Part of a small language model's weights.
Size: 10 layers, width 320, vocabulary 13360, 19.9M parameters.
Architecture: RMSNorm before each block, rotary positions, no biases in attention or MLP, untied embeddings, capped logits.
Training: a variant of SOAP for these matrices, 1131M tokens.
Each number is 200 + 40 x the weight over its row's rms, rounded and kept within 0 to 999. Layers, rows and columns count from 0. The size before them is the row's rms in percent of the matrix's.

# layer 3 attention query, 320x320, rms 0.134, rows 282-287,313-319, columns 160-239
092,207,291,229,192,211,188,194,164,253,172,246,238,215,210,154,159,219,173,194,179,177,163,225,215,183,197,279,244,135,225,144,183,97,206,247,187,262,231,230,219,222,168,175,158,105,101,224,210,246,237,152,237,184,227,226,148,155,182,225,146,216,204,245,235,230,217,156,221,206,191,198,205,191,136,232,247,256,221,263,243
095,173,158,268,295,238,156,153,235,166,149,190,196,245,222,214,200,198,213,253,181,260,245,165,208,233,254,168,195,225,125,256,204,228,263,155,173,208,212,147,173,242,196,212,161,191,105,210,180,283,211,127,206,288,212,195,181,189,252,220,215,127,201,254,210,276,180,212,206,206,246,257,174,207,233,191,224,221,131,177,195
099,189,169,261,171,257,217,215,192,216,105,211,225,147,239,214,210,154,160,176,206,177,164,173,178,204,230,269,222,185,217,147,140,160,211,131,145,175,199,185,208,163,225,135,106,202,183,280,219,280,136,182,163,213,144,249,146,156,177,209,218,111,186,214,204,217,253,232,174,204,157,220,205,213,216,259,180,286,170,258,203
096,226,176,205,225,215,178,226,184,209,181,246,249,188,215,241,188,279,219,181,209,190,214,278,191,245,233,197,142,163,181,200,155,144,221,281,177,123,133,229,201,226,237,194,259,151,169,183,207,173,168,124,214,299,177,227,242,208,205,151,164,248,200,187,201,226,166,245,178,115,258,218,197,154,172,155,237,209,175,182,102
098,268,177,162,171,177,167,174,217,177,204,140,230,224,193,161,186,169,95,199,189,265,210,200,222,215,162,153,189,186,204,183,170,153,189,211,200,134,187,144,212,169,231,184,181,161,183,310,161,212,193,243,243,203,186,200,194,114,170,243,151,172,271,232,150,161,236,226,202,167,176,184,241,250,187,149,204,108,182,246,151
104,228,183,204,217,205,169,161,208,263,162,258,258,223,225,200,153,251,189,243,191,177,199,227,145,200,181,230,245,230,244,220,153,172,182,245,138,189,188,228,233,230,210,243,215,164,172,245,153,172,286,196,143,255,164,183,301,191,193,185,204,221,154,272,168,224,142,166,156,165,249,222,259,244,185,137,156,217,142,216,180
077,292,207,148,213,215,211,231,217,209,207,193,188,259,234,155,207,187,291,186,252,185,268,276,212,173,221,195,209,200,174,236,170,136,206,149,190,281,161,187,199,225,199,219,200,226,237,232,148,226,220,190,235,237,279,212,200,163,299,254,210,135,205,234,211,176,271,212,266,178,220,225,240,203,267,193,64,251,202,191,210
072,258,184,157,163,212,169,208,227,193,176,172,220,194,278,220,143,153,247,139,144,96,190,193,159,205,201,251,263,280,213,148,152,200,183,188,265,171,224,183,182,179,209,189,248,178,129,241,233,221,221,199,187,248,210,265,249,194,216,236,232,156,168,218,215,209,205,233,155,192,197,217,115,277,271,162,183,177,242,168,256
082,156,171,228,218,172,207,170,196,259,146,230,222,268,167,177,168,160,171,133,232,172,231,158,198,192,178,188,183,193,238,237,205,266,257,212,206,261,246,147,214,231,129,173,248,170,210,232,158,259,234,121,220,240,185,139,298,79,225,173,219,206,201,61,177,220,204,186,225,198,237,162,213,180,230,182,189,193,164,142,250
075,175,243,145,172,193,166,200,231,232,113,246,261,209,160,202,173,209,222,219,195,228,186,280,138,188,155,166,109,159,181,251,206,162,215,235,190,209,181,130,229,206,219,234,202,192,178,183,153,277,191,238,273,133,200,278,224,214,200,155,217,183,187,241,198,235,221,89,229,200,194,198,207,221,148,220,213,132,158,221,168
078,220,152,195,199,168,284,173,220,194,168,208,202,204,219,216,210,143,242,190,158,195,190,198,138,174,188,219,204,241,310,229,235,150,218,206,333,185,182,149,177,193,202,215,162,236,165,193,241,208,188,211,235,201,176,205,293,217,172,185,222,176,210,266,200,173,246,252,197,182,192,235,243,165,158,194,215,160,188,162,220
083,209,175,159,292,190,144,160,183,175,190,132,193,213,261,143,141,206,164,254,216,181,220,118,134,209,207,221,251,170,188,203,229,212,267,198,180,202,233,229,166,218,231,166,203,166,280,247,249,220,164,154,162,222,188,265,218,178,172,152,170,188,162,182,173,199,210,231,188,159,220,191,122,172,160,209,233,106,187,183,219
082,187,197,255,200,239,235,187,217,186,145,201,205,205,187,215,213,202,171,176,172,248,264,127,248,277,236,124,149,178,165,172,138,163,241,212,159,221,244,160,232,174,201,169,180,190,117,219,210,154,263,173,202,186,198,300,204,210,231,108,219,146,224,161,240,229,259,221,198,222,222,205,191,176,279,262,208,234,132,219,153
# layer 3 attention key, 160x320, rms 0.131, rows 153-159, columns 160-239
088,200,213,159,205,110,144,168,223,231,229,131,208,130,176,235,214,256,213,172,159,186,149,140,213,233,189,220,200,245,209,217,218,127,231,202,151,193,177,183,124,249,206,242,239,220,278,162,253,209,140,201,179,190,225,240,245,213,230,225,184,161,272,166,209,199,245,239,206,240,199,181,172,209,223,217,173,231,199,248,251
084,182,230,176,268,245,236,178,211,179,153,202,177,223,206,222,201,236,190,179,223,224,261,190,272,199,129,150,149,109,218,219,136,222,236,208,156,152,158,192,213,141,187,245,283,254,289,281,172,206,183,198,238,164,181,112,234,264,193,191,225,257,214,164,173,256,144,228,234,185,212,232,137,137,147,161,215,216,168,171,184
085,240,210,211,236,233,190,149,172,227,161,162,269,199,176,172,229,220,188,135,196,195,211,116,209,269,192,179,224,180,146,160,239,169,209,190,227,152,266,219,254,176,201,243,223,224,201,185,284,177,195,213,259,243,216,217,96,232,188,252,177,160,210,230,222,173,169,150,205,276,167,233,105,131,243,154,248,157,224,175,176
089,242,193,186,227,229,187,224,239,202,214,213,215,161,237,187,232,168,162,201,182,211,184,181,251,165,234,171,261,143,248,218,215,222,268,200,163,233,220,219,173,262,238,229,167,215,238,236,188,203,205,226,150,158,220,225,162,226,247,167,222,180,177,161,203,205,170,232,188,191,231,163,167,235,210,182,182,226,164,234,204
088,147,207,131,244,134,208,217,157,183,251,187,230,160,130,168,147,187,198,210,221,202,166,217,292,172,201,166,249,155,205,165,156,238,237,103,150,259,147,171,157,190,223,174,148,231,154,147,181,190,122,213,149,163,197,170,168,156,242,242,185,223,248,200,146,218,222,207,163,295,198,200,197,182,236,185,223,254,209,275,234
085,183,224,225,158,189,185,251,168,149,191,216,177,131,181,321,228,201,196,176,224,159,117,153,269,276,249,240,204,240,179,212,201,210,262,186,179,297,224,141,202,135,132,188,239,203,207,169,255,138,240,239,134,178,179,181,289,212,161,245,214,198,127,214,247,250,143,152,201,184,226,199,230,204,221,183,162,166,230,169,175
085,177,217,211,195,206,241,175,175,226,146,243,196,170,164,145,259,182,152,262,192,112,163,208,185,110,234,211,215,241,198,196,224,249,209,201,213,165,137,180,133,299,160,197,212,202,177,185,194,199,153,284,252,192,236,209,176,165,181,187,148,238,206,222,187,178,176,147,169,180,227,197,196,181,155,201,201,216,231,171,187
# layer 3 attention value, 160x320, rms 0.119, rows 128-150, columns 160-239
104,245,200,175,104,255,178,192,197,178,207,240,226,205,201,190,188,219,138,141,211,103,235,228,170,224,236,189,214,210,186,206,235,243,126,182,173,158,159,171,141,157,195,219,218,205,257,210,249,200,267,203,129,239,216,160,177,235,164,227,89,210,168,187,193,257,223,161,209,178,232,187,188,113,231,190,226,192,229,200,255
113,238,222,181,271,177,195,178,217,182,282,222,239,172,215,290,162,240,237,239,167,252,119,205,225,130,242,216,236,190,188,167,175,254,208,173,210,184,137,217,224,208,226,147,234,286,209,152,281,173,254,194,166,238,296,226,189,182,209,129,204,169,139,159,138,164,182,193,198,253,147,188,199,223,219,199,212,194,166,134,305
120,165,103,186,136,247,127,244,218,155,160,168,186,203,222,242,144,161,275,261,209,210,244,139,145,212,169,187,209,189,156,257,239,229,202,190,193,167,162,229,197,222,294,204,252,146,245,249,206,258,144,256,177,179,303,206,232,175,241,210,189,183,194,129,244,206,236,178,197,215,215,278,175,239,195,209,215,157,150,266,175
115,190,188,165,220,219,162,194,180,210,184,199,205,207,235,180,193,177,221,216,202,137,235,170,195,253,198,207,157,219,198,191,243,176,200,222,209,205,251,159,174,257,222,170,180,212,259,174,248,164,271,226,227,238,141,190,184,161,241,205,239,122,146,157,243,199,199,167,210,208,214,314,223,215,176,193,209,133,233,172,172
108,193,238,199,211,187,237,225,212,181,219,259,156,181,242,268,105,247,174,214,273,202,167,209,185,174,195,156,226,176,158,255,196,201,194,222,251,257,184,170,177,151,185,242,190,207,168,188,244,112,221,237,161,175,211,258,211,224,268,264,265,83,160,235,218,180,203,203,233,210,162,155,205,153,201,161,112,232,198,219,260
099,225,171,211,248,233,248,139,188,173,197,236,222,161,169,155,223,180,223,183,209,210,253,238,184,223,210,203,230,267,207,202,205,239,164,201,222,204,198,223,149,222,219,263,284,164,153,177,141,159,205,150,188,217,192,199,257,152,163,185,147,216,232,165,212,260,140,215,183,241,174,199,164,163,164,225,299,234,179,278,222
115,185,193,114,282,273,194,180,230,188,220,243,256,184,134,206,172,191,185,216,218,250,252,222,186,191,218,237,200,261,194,104,142,91,181,181,130,146,214,231,178,183,206,196,240,211,183,124,167,226,222,178,206,101,181,215,219,189,209,237,192,172,241,235,199,173,191,263,248,169,221,149,139,182,202,199,243,151,289,173,169
113,214,234,272,172,222,247,216,113,191,192,214,167,213,157,248,263,225,151,191,265,188,267,148,119,231,220,221,218,216,224,231,195,194,180,193,236,193,248,174,162,169,210,211,226,179,211,216,110,206,189,135,165,223,159,219,259,188,181,182,173,189,198,227,231,181,211,214,252,241,193,126,197,145,165,175,187,192,193,211,190
108,177,217,175,209,236,214,204,219,158,191,259,234,164,135,280,114,213,212,271,161,256,201,221,185,232,191,151,255,263,180,155,188,214,214,252,116,264,225,221,128,268,172,230,200,244,203,201,189,216,238,207,228,164,212,220,213,309,236,273,197,211,201,185,213,168,184,177,180,201,179,209,181,200,162,242,256,199,197,191,222
108,201,199,253,151,200,213,181,192,191,154,140,140,186,245,236,159,207,178,192,187,219,270,220,265,152,241,297,243,171,208,95,217,179,197,217,238,227,175,124,170,157,197,145,175,174,230,140,242,234,257,179,164,195,254,195,211,222,188,239,170,152,207,185,188,225,204,162,152,260,206,158,147,213,179,209,149,187,205,174,235
110,271,137,250,202,206,171,135,198,168,176,173,160,219,264,215,152,147,150,149,219,245,213,233,163,155,230,284,260,141,170,178,212,235,275,163,222,178,169,197,208,161,201,162,161,191,186,233,135,220,200,253,214,223,184,191,238,200,166,199,178,156,140,120,264,177,183,270,263,196,177,173,248,232,228,240,240,219,271,230,172
113,197,91,183,175,131,207,200,189,194,117,151,141,212,156,155,247,163,151,170,231,211,181,211,146,213,193,159,114,154,188,212,173,168,225,167,118,191,185,212,207,216,153,173,181,192,139,219,164,154,240,227,188,163,238,229,182,178,180,215,257,199,174,228,199,144,171,281,185,212,215,228,277,201,172,213,114,171,231,205,165
119,147,272,118,206,207,252,116,213,147,251,218,174,177,191,232,156,172,127,221,171,223,183,227,303,217,209,204,229,184,200,262,203,256,230,183,192,221,175,219,195,191,259,256,201,137,149,277,195,170,195,175,125,142,207,277,228,192,182,191,178,268,213,219,201,221,208,253,202,249,192,233,213,207,184,224,156,143,182,234,242
110,264,144,158,218,241,233,127,191,159,219,223,208,214,164,218,197,164,200,274,192,234,150,223,163,261,188,282,206,238,178,222,194,156,119,125,117,130,259,199,208,212,228,179,226,197,129,247,231,211,217,206,137,217,188,190,203,229,227,187,186,247,221,211,212,141,208,159,211,208,269,202,261,180,175,196,238,199,232,147,241
121,216,220,211,251,226,211,220,138,225,195,192,194,211,165,265,180,230,124,228,272,317,117,173,219,266,190,163,198,211,278,242,214,110,227,110,255,237,204,197,151,240,163,199,194,261,217,183,173,240,157,206,186,237,284,326,160,238,256,169,205,191,220,190,211,262,176,179,200,184,225,178,238,184,157,218,206,266,227,264,182
109,174,115,221,237,234,176,234,180,232,198,176,192,194,197,220,168,276,197,198,201,179,194,186,211,193,332,143,181,152,193,209,232,169,175,244,195,219,110,212,204,225,198,200,230,197,262,258,173,208,215,201,162,249,198,194,172,197,245,188,148,216,133,160,223,194,230,182,193,221,184,215,266,191,179,207,195,261,95,211,193
105,184,228,260,195,210,253,268,186,221,233,118,177,176,159,155,207,192,172,215,159,231,229,225,217,186,187,138,211,184,182,228,186,115,243,175,153,146,246,171,155,250,173,191,142,233,223,244,173,222,267,220,150,240,217,209,196,203,222,190,252,206,187,151,195,217,219,208,180,166,217,315,188,208,166,201,230,179,182,214,280
108,187,123,175,265,262,103,240,184,193,183,186,134,189,163,255,212,273,204,196,196,196,156,216,181,301,174,213,197,246,174,209,240,182,101,200,261,208,234,136,161,202,259,211,184,198,248,218,225,256,232,179,171,201,192,252,175,163,239,278,204,247,172,242,184,155,223,196,276,206,206,251,141,222,226,221,235,196,265,174,151
111,177,231,148,203,168,118,193,184,170,210,196,224,237,261,275,185,169,213,175,218,249,210,224,175,257,126,201,92,250,236,188,162,231,210,165,165,199,156,140,120,159,263,200,142,210,179,178,178,205,232,216,178,283,166,199,179,182,206,207,296,171,201,276,254,218,187,294,196,229,209,279,161,253,264,243,144,252,228,192,202
111,186,184,260,233,118,172,230,203,237,238,186,237,218,158,227,192,176,209,223,148,203,212,200,194,184,165,202,230,210,223,157,203,202,176,207,215,263,187,203,206,153,221,206,231,301,307,197,171,209,244,180,214,199,182,123,253,267,159,152,214,231,208,208,254,231,233,179,220,198,225,128,136,228,204,160,197,238,147,197,195
113,204,271,254,234,140,180,186,197,227,132,270,193,196,165,166,269,125,103,234,239,204,234,190,252,214,215,152,179,217,205,190,182,201,174,167,172,201,194,189,218,198,195,212,145,172,184,232,242,240,238,194,184,210,199,200,123,176,182,205,194,275,134,225,259,219,190,229,216,210,172,187,178,208,172,226,145,191,172,195,264
107,167,218,223,245,185,98,313,261,131,243,154,222,170,232,217,214,210,207,125,216,189,176,196,234,303,184,204,233,144,133,216,187,206,273,152,103,278,218,190,209,139,224,210,161,228,285,205,207,173,173,242,206,186,209,228,178,176,252,240,208,250,202,227,232,98,177,145,219,264,238,265,139,165,231,194,281,229,136,151,213
109,264,237,193,250,143,175,199,203,185,258,201,198,222,229,206,192,207,217,289,212,208,166,173,168,166,236,259,207,187,248,224,185,251,90,226,241,214,124,202,206,185,216,183,225,163,257,170,202,261,192,243,199,172,158,226,201,188,195,205,183,208,94,219,211,114,235,202,180,176,167,186,216,254,201,214,244,290,104,195,226
# layer 3 attention output (transposed), 320x320, rms 0.128, rows 256-278,288-309, columns 160-239
086,192,188,204,184,159,218,214,228,144,198,223,147,185,173,169,104,126,181,177,234,244,124,220,180,198,206,213,221,162,227,209,184,254,295,222,217,215,233,199,245,282,238,247,157,151,245,216,153,230,148,196,127,232,126,166,237,201,166,195,159,241,162,220,194,120,188,198,217,204,146,195,214,230,218,198,211,212,174,241,203
081,208,148,211,193,258,162,217,177,206,192,140,112,191,174,144,160,190,170,165,180,198,191,155,196,214,190,130,170,186,214,156,201,250,226,149,260,236,164,201,137,226,214,250,223,114,198,242,75,243,142,146,167,269,126,129,229,181,203,193,163,229,162,188,192,186,137,138,198,259,230,216,138,181,100,168,275,184,177,201,216
092,235,220,193,292,179,233,180,216,243,235,175,179,241,193,177,209,148,165,167,248,200,190,173,256,239,243,283,172,222,263,151,264,155,151,201,116,221,242,174,173,135,188,204,212,136,235,231,267,271,232,209,200,298,200,146,188,172,148,113,130,234,174,221,196,157,282,216,178,158,313,198,313,161,174,200,224,263,173,206,227
078,159,189,132,159,158,302,208,226,205,151,236,215,241,160,206,200,157,186,228,150,172,152,250,197,146,225,238,167,283,142,203,209,182,203,98,217,212,114,268,172,144,169,129,178,195,184,186,218,208,174,256,248,247,259,209,217,237,74,175,183,280,196,174,232,196,191,118,153,256,264,164,177,218,205,219,192,195,187,201,230
091,171,251,202,128,210,210,221,163,218,154,165,159,234,234,187,220,168,244,229,150,254,230,191,230,212,123,236,247,192,251,213,218,186,212,197,204,201,260,189,227,261,86,262,138,129,179,152,200,145,150,156,234,148,160,159,206,218,143,203,229,196,267,183,204,180,234,206,179,260,257,232,222,188,186,173,158,196,231,235,148
093,205,128,252,192,201,219,179,216,204,172,183,215,170,198,216,227,250,108,210,195,188,192,191,160,205,207,228,238,119,163,198,203,226,255,169,229,198,162,223,243,238,161,222,170,215,254,304,230,206,98,157,237,99,212,238,269,181,261,220,182,160,142,216,243,185,178,213,201,254,136,164,221,274,212,204,195,253,211,181,146
086,172,154,305,208,164,242,250,197,224,229,188,141,209,187,232,165,188,218,212,260,180,153,208,195,182,164,164,204,164,174,214,206,208,199,176,149,195,144,138,255,177,151,153,138,178,282,283,234,97,176,199,158,256,200,200,193,191,184,204,187,231,168,219,192,202,193,170,168,188,298,229,186,269,205,194,169,214,191,272,214
089,120,148,151,216,217,234,265,264,235,220,236,176,178,128,187,184,263,261,159,226,264,184,243,271,153,242,192,175,171,238,167,265,193,211,247,205,226,226,185,277,220,247,212,164,140,221,184,246,158,216,208,188,236,314,187,160,220,226,245,194,249,197,135,194,226,271,188,246,218,208,126,237,158,120,144,186,230,128,178,202
096,241,183,154,247,245,236,167,136,108,195,156,196,298,219,228,210,146,230,196,230,165,156,166,261,177,191,212,199,193,237,211,216,165,181,149,204,215,199,162,254,135,289,191,216,180,140,205,189,248,219,208,235,256,145,213,208,203,140,123,124,243,254,267,150,212,188,212,199,167,182,199,196,173,203,211,276,154,228,160,202
082,150,119,190,235,196,230,201,135,186,154,157,183,257,199,203,259,223,240,267,236,212,192,167,194,205,143,120,137,233,171,228,205,165,204,200,191,143,176,191,230,219,262,251,249,248,175,165,166,157,314,209,252,179,190,231,186,204,271,99,212,207,202,273,148,198,123,214,294,171,239,237,156,187,212,208,133,242,180,179,211
090,177,235,118,195,217,193,193,187,189,168,206,211,206,197,216,246,211,230,191,188,135,174,233,235,130,175,221,163,244,253,190,223,185,161,235,200,270,149,162,160,253,190,202,195,221,224,245,176,218,212,217,231,203,281,174,187,205,285,195,252,290,275,210,173,204,203,141,240,226,164,172,227,198,158,103,191,95,187,198,215
082,233,245,171,250,209,164,171,231,192,148,281,182,211,169,178,185,253,234,187,176,158,138,191,296,153,192,218,192,239,195,204,160,225,206,180,227,202,255,157,222,213,205,238,185,205,142,244,200,152,194,180,237,187,105,183,228,177,165,177,162,252,263,245,216,218,171,128,257,170,197,218,247,185,235,188,206,153,145,155,234
078,164,156,226,164,220,186,216,202,198,255,244,273,181,184,222,226,234,202,205,116,196,264,194,142,259,238,223,211,172,157,153,195,147,186,152,227,185,236,280,178,160,206,127,142,251,257,104,139,165,186,237,203,203,150,152,290,182,162,246,227,167,187,228,188,272,150,166,196,206,224,170,245,204,211,217,241,201,246,216,159
079,215,244,270,151,127,172,239,257,191,248,168,220,191,216,203,180,172,180,167,184,140,216,138,188,214,276,239,238,145,168,201,196,248,255,244,227,255,189,192,165,218,204,199,200,121,277,154,172,183,198,203,200,155,165,220,177,242,222,215,202,228,189,138,243,240,190,208,156,124,167,140,112,195,225,216,242,186,190,210,214
073,238,210,166,209,194,202,216,199,192,207,125,75,237,197,277,227,163,253,179,253,186,188,253,167,221,164,267,169,192,197,181,265,186,132,211,224,163,103,154,141,116,161,150,199,184,163,222,194,165,168,213,222,296,203,171,208,233,154,145,205,233,194,243,247,150,243,141,175,189,221,230,267,231,226,196,179,176,166,300,269
089,187,269,203,152,157,224,218,237,232,249,216,148,193,215,171,219,159,212,226,268,164,211,183,209,228,158,178,240,129,170,180,176,243,192,156,169,207,205,199,186,131,184,217,211,184,181,106,215,213,214,167,172,159,224,150,220,247,220,211,229,225,175,205,184,169,201,231,301,177,296,202,194,131,186,153,253,193,233,179,225
086,136,78,218,229,154,199,216,239,246,170,248,280,113,241,202,196,235,188,199,142,215,234,258,266,242,230,195,215,221,230,190,206,177,189,256,266,235,168,227,161,218,148,184,225,215,211,190,186,188,256,173,175,177,245,222,218,233,223,222,185,174,183,167,154,214,238,234,253,203,197,179,184,221,215,242,96,166,131,189,197
081,195,248,267,222,213,169,173,184,132,160,147,147,168,216,173,187,199,231,198,210,237,236,242,229,130,261,147,188,147,176,142,231,269,270,243,224,239,177,174,266,150,156,249,216,163,130,273,202,204,165,151,192,155,178,176,99,191,167,168,241,229,201,195,182,199,204,175,177,200,161,177,233,117,164,118,176,209,143,160,187
083,220,233,254,238,191,241,206,174,197,185,216,202,165,190,193,219,130,203,200,224,195,152,222,242,183,249,236,264,165,143,222,221,266,218,247,163,242,233,189,209,228,185,182,199,229,224,289,179,220,215,170,214,199,236,226,201,209,230,188,176,222,152,155,148,166,269,203,220,136,225,231,203,230,126,225,194,260,177,246,193
078,163,268,145,192,221,163,176,185,175,122,148,224,212,227,162,260,179,203,181,203,184,117,180,229,167,181,189,207,178,275,211,203,234,256,158,211,235,238,199,218,207,159,176,220,192,164,213,186,335,190,133,223,177,207,222,184,227,166,215,195,241,227,196,202,226,183,189,186,241,187,213,198,210,157,161,252,75,232,234,232
082,208,218,193,223,183,189,223,196,213,224,187,118,233,209,195,212,149,208,247,171,143,142,204,180,148,192,234,184,169,196,205,242,190,225,141,219,246,172,246,156,165,144,196,216,164,155,196,246,277,126,206,254,175,197,134,249,259,222,159,207,220,195,177,171,181,229,171,200,270,298,265,205,156,132,164,247,177,213,125,189
081,150,179,183,246,291,241,152,240,185,190,271,133,235,214,215,257,185,213,272,172,221,204,238,174,200,220,189,221,156,202,191,220,188,191,331,306,151,106,172,243,204,222,235,216,130,189,235,172,89,194,229,151,187,203,184,208,224,223,171,238,209,262,192,100,195,284,247,213,142,237,205,234,127,173,158,207,208,214,186,189
087,159,179,176,228,227,199,170,170,202,212,240,164,205,90,176,147,228,210,161,220,186,255,252,301,276,178,118,225,252,206,219,231,172,225,142,174,242,167,199,211,218,216,259,155,237,172,187,257,125,267,193,189,241,199,210,190,202,152,174,223,226,228,188,215,204,196,130,279,206,259,217,304,144,193,176,187,169,188,171,211
107,196,186,152,163,208,227,169,237,205,239,188,210,167,255,240,249,200,199,260,140,195,247,232,192,134,206,252,201,271,182,206,155,238,185,208,213,145,241,181,51,146,162,220,245,277,223,118,206,278,219,237,171,191,191,221,215,314,193,245,207,204,173,217,237,247,267,173,228,171,197,191,215,171,222,166,149,171,221,170,228
112,137,196,187,105,240,220,207,244,191,234,240,202,266,192,211,186,181,174,273,191,262,196,136,194,224,174,157,198,166,180,194,160,213,154,233,159,139,186,162,271,222,199,165,210,179,227,223,279,92,252,249,218,173,225,254,182,138,177,112,217,205,271,207,203,225,196,166,173,184,195,138,202,193,232,212,178,217,227,241,201
118,231,164,206,149,188,209,210,251,184,150,209,230,225,277,157,160,181,165,243,227,229,229,153,194,170,218,216,230,200,194,162,143,246,283,212,197,178,266,204,191,230,205,200,192,152,186,218,258,168,192,158,153,151,212,191,213,151,205,198,170,153,247,160,224,235,200,218,204,198,129,209,262,169,186,216,230,181,203,214,164
113,235,201,159,191,146,189,196,147,197,165,254,173,161,228,121,139,176,207,197,310,233,173,165,146,250,188,222,184,208,180,218,113,231,159,283,196,205,241,153,218,228,258,237,240,267,212,165,230,125,249,193,190,165,210,272,172,302,188,122,190,274,170,139,216,128,157,177,255,211,168,263,174,147,238,241,149,172,194,201,233
107,268,236,214,189,209,178,238,254,262,267,193,106,177,225,209,113,258,184,203,151,197,273,166,225,227,198,207,177,177,184,159,225,169,153,178,202,166,122,213,195,82,283,191,203,197,251,227,175,211,261,259,119,202,158,173,159,193,179,250,175,184,217,241,182,153,261,193,217,198,202,167,174,258,222,124,216,268,234,232,242
106,159,199,177,232,218,234,203,294,196,302,193,254,234,191,212,245,177,240,184,233,239,206,189,250,210,221,229,194,273,236,232,266,149,119,242,220,187,247,175,195,154,273,140,129,222,183,114,288,138,195,194,168,254,225,197,190,224,230,205,211,234,183,160,183,279,224,180,163,169,190,179,247,209,155,199,219,204,192,209,252
116,146,189,250,288,294,141,214,202,202,223,242,236,220,175,126,231,227,170,214,162,218,203,168,211,220,142,156,182,139,247,192,188,176,196,181,188,119,206,215,240,239,219,205,201,222,247,138,165,39,185,172,195,150,190,185,250,187,256,235,229,219,226,181,109,287,180,241,147,251,231,231,154,195,168,204,260,180,166,144,110
108,210,257,193,177,185,193,216,246,196,224,147,201,214,228,257,258,188,111,206,205,213,221,165,200,219,160,216,174,206,262,231,211,184,151,142,197,184,238,184,240,207,228,225,161,218,175,223,202,245,143,173,211,112,138,200,208,240,237,189,230,141,215,212,266,231,169,213,157,233,201,167,203,259,242,200,273,245,228,168,143
112,183,209,327,219,144,238,228,264,239,235,274,198,138,219,240,156,215,233,296,154,173,223,213,204,221,197,223,260,231,218,192,167,143,209,220,234,208,152,232,186,210,220,175,162,212,245,210,173,82,177,214,171,141,156,154,235,229,234,264,231,194,170,170,210,155,199,242,168,221,172,132,186,202,233,153,215,165,182,182,193
104,188,140,200,101,253,201,203,280,302,174,209,199,132,192,187,175,134,151,194,97,235,227,158,192,177,196,188,147,175,243,164,190,224,193,220,231,245,159,166,190,279,155,225,220,220,197,139,106,142,196,217,193,176,199,261,244,293,207,224,222,187,221,187,189,255,255,188,210,207,291,217,165,225,188,210,205,223,220,149,175
115,222,148,308,234,195,157,153,147,174,259,219,258,217,227,235,193,181,189,247,223,247,240,163,177,256,166,146,220,170,265,215,208,190,206,197,99,145,265,252,249,225,224,245,236,234,207,156,153,296,215,277,186,257,201,241,226,158,259,268,181,190,136,169,178,176,208,163,159,160,265,221,185,280,210,201,153,228,217,254,149
111,144,192,248,192,144,190,202,222,267,105,170,232,193,173,227,138,198,167,233,153,207,255,219,163,218,223,222,188,203,108,154,186,194,165,168,138,301,191,201,181,215,153,212,200,168,181,164,185,101,220,257,239,187,221,273,184,187,191,201,209,164,143,219,199,226,227,197,198,144,206,185,139,285,237,233,97,240,172,192,141
119,165,189,245,224,227,275,164,235,146,159,217,132,164,235,210,200,212,220,206,192,211,242,246,194,188,327,226,232,237,135,160,194,175,206,254,199,222,179,153,284,212,188,229,209,267,130,223,197,139,153,150,165,236,168,169,217,166,233,146,165,176,153,197,103,209,207,238,235,189,187,176,284,192,144,182,207,262,185,261,180
118,138,161,225,190,230,194,215,149,193,185,174,126,248,215,259,192,182,191,258,103,257,180,170,232,218,203,150,207,299,219,195,196,220,252,201,185,206,199,264,233,273,186,238,276,182,208,218,225,58,185,239,171,182,232,206,193,267,186,127,138,262,264,186,286,162,152,182,197,223,179,244,214,229,201,149,176,180,150,152,193
118,233,284,203,136,225,227,214,176,163,175,239,217,186,213,199,166,163,165,187,238,259,213,173,210,149,267,145,214,204,178,190,231,233,190,180,172,192,231,232,194,141,142,175,221,180,218,68,153,225,190,121,197,195,124,278,103,150,152,242,130,136,236,160,237,249,205,117,149,190,227,136,188,128,263,191,260,243,200,240,187
111,166,133,128,190,238,245,232,243,160,170,194,221,144,168,194,219,216,132,166,172,233,249,197,251,185,202,199,124,175,233,232,186,242,155,225,187,180,192,180,195,210,260,206,174,181,235,263,214,243,196,235,160,161,253,188,224,210,288,204,165,223,185,205,229,226,252,162,236,260,174,145,232,174,201,218,168,229,168,214,209
109,240,192,239,234,139,175,230,228,70,182,276,194,259,217,182,178,229,232,183,251,149,261,152,214,177,224,191,202,177,200,220,148,249,188,205,206,239,192,221,187,127,250,154,214,104,235,274,144,155,197,212,188,187,161,169,220,225,192,222,191,219,154,256,237,235,146,261,205,157,213,207,201,141,204,206,240,193,153,132,247
106,204,218,233,216,155,209,236,240,181,200,265,173,162,202,225,178,255,220,177,233,244,244,211,142,220,218,155,227,145,177,177,178,178,259,234,192,205,320,154,177,191,159,226,185,204,201,134,151,92,220,170,211,212,201,192,152,200,204,253,176,175,213,236,221,191,223,206,241,199,225,232,246,149,276,222,168,207,175,251,141
114,217,242,192,233,204,88,101,121,195,133,209,222,193,171,216,208,177,197,205,208,227,210,212,187,202,271,192,173,273,175,245,197,130,103,177,199,240,192,178,221,232,192,195,175,238,154,171,173,361,273,256,236,232,208,231,137,205,187,196,279,109,216,240,236,231,222,135,112,220,242,234,216,189,244,212,213,226,179,173,155
113,183,203,236,295,190,143,207,219,148,234,136,237,133,207,124,180,172,203,142,233,227,187,227,163,195,209,150,165,153,188,271,229,186,249,265,197,177,203,160,178,259,202,224,222,178,206,312,197,199,209,195,190,260,246,172,217,180,226,162,234,160,205,210,194,216,278,253,146,177,241,226,196,143,192,251,270,239,207,132,186
111,177,139,227,189,154,185,189,193,188,179,182,211,214,199,210,210,233,189,197,234,218,148,247,280,251,250,139,243,245,132,186,176,201,223,202,228,221,149,246,234,210,209,176,191,243,219,216,207,260,178,218,251,202,194,163,192,262,197,232,248,191,220,275,206,246,161,250,233,199,183,224,143,222,202,128,191,194,173,185,206
105,221,252,213,185,207,136,157,181,198,254,184,217,206,216,213,226,153,202,182,181,194,183,195,229,238,164,189,196,166,209,193,204,173,206,186,137,161,178,198,161,163,217,175,199,190,219,279,149,229,189,201,137,213,121,245,219,206,142,132,186,190,219,215,160,221,178,156,197,177,277,226,107,222,173,232,150,171,181,195,156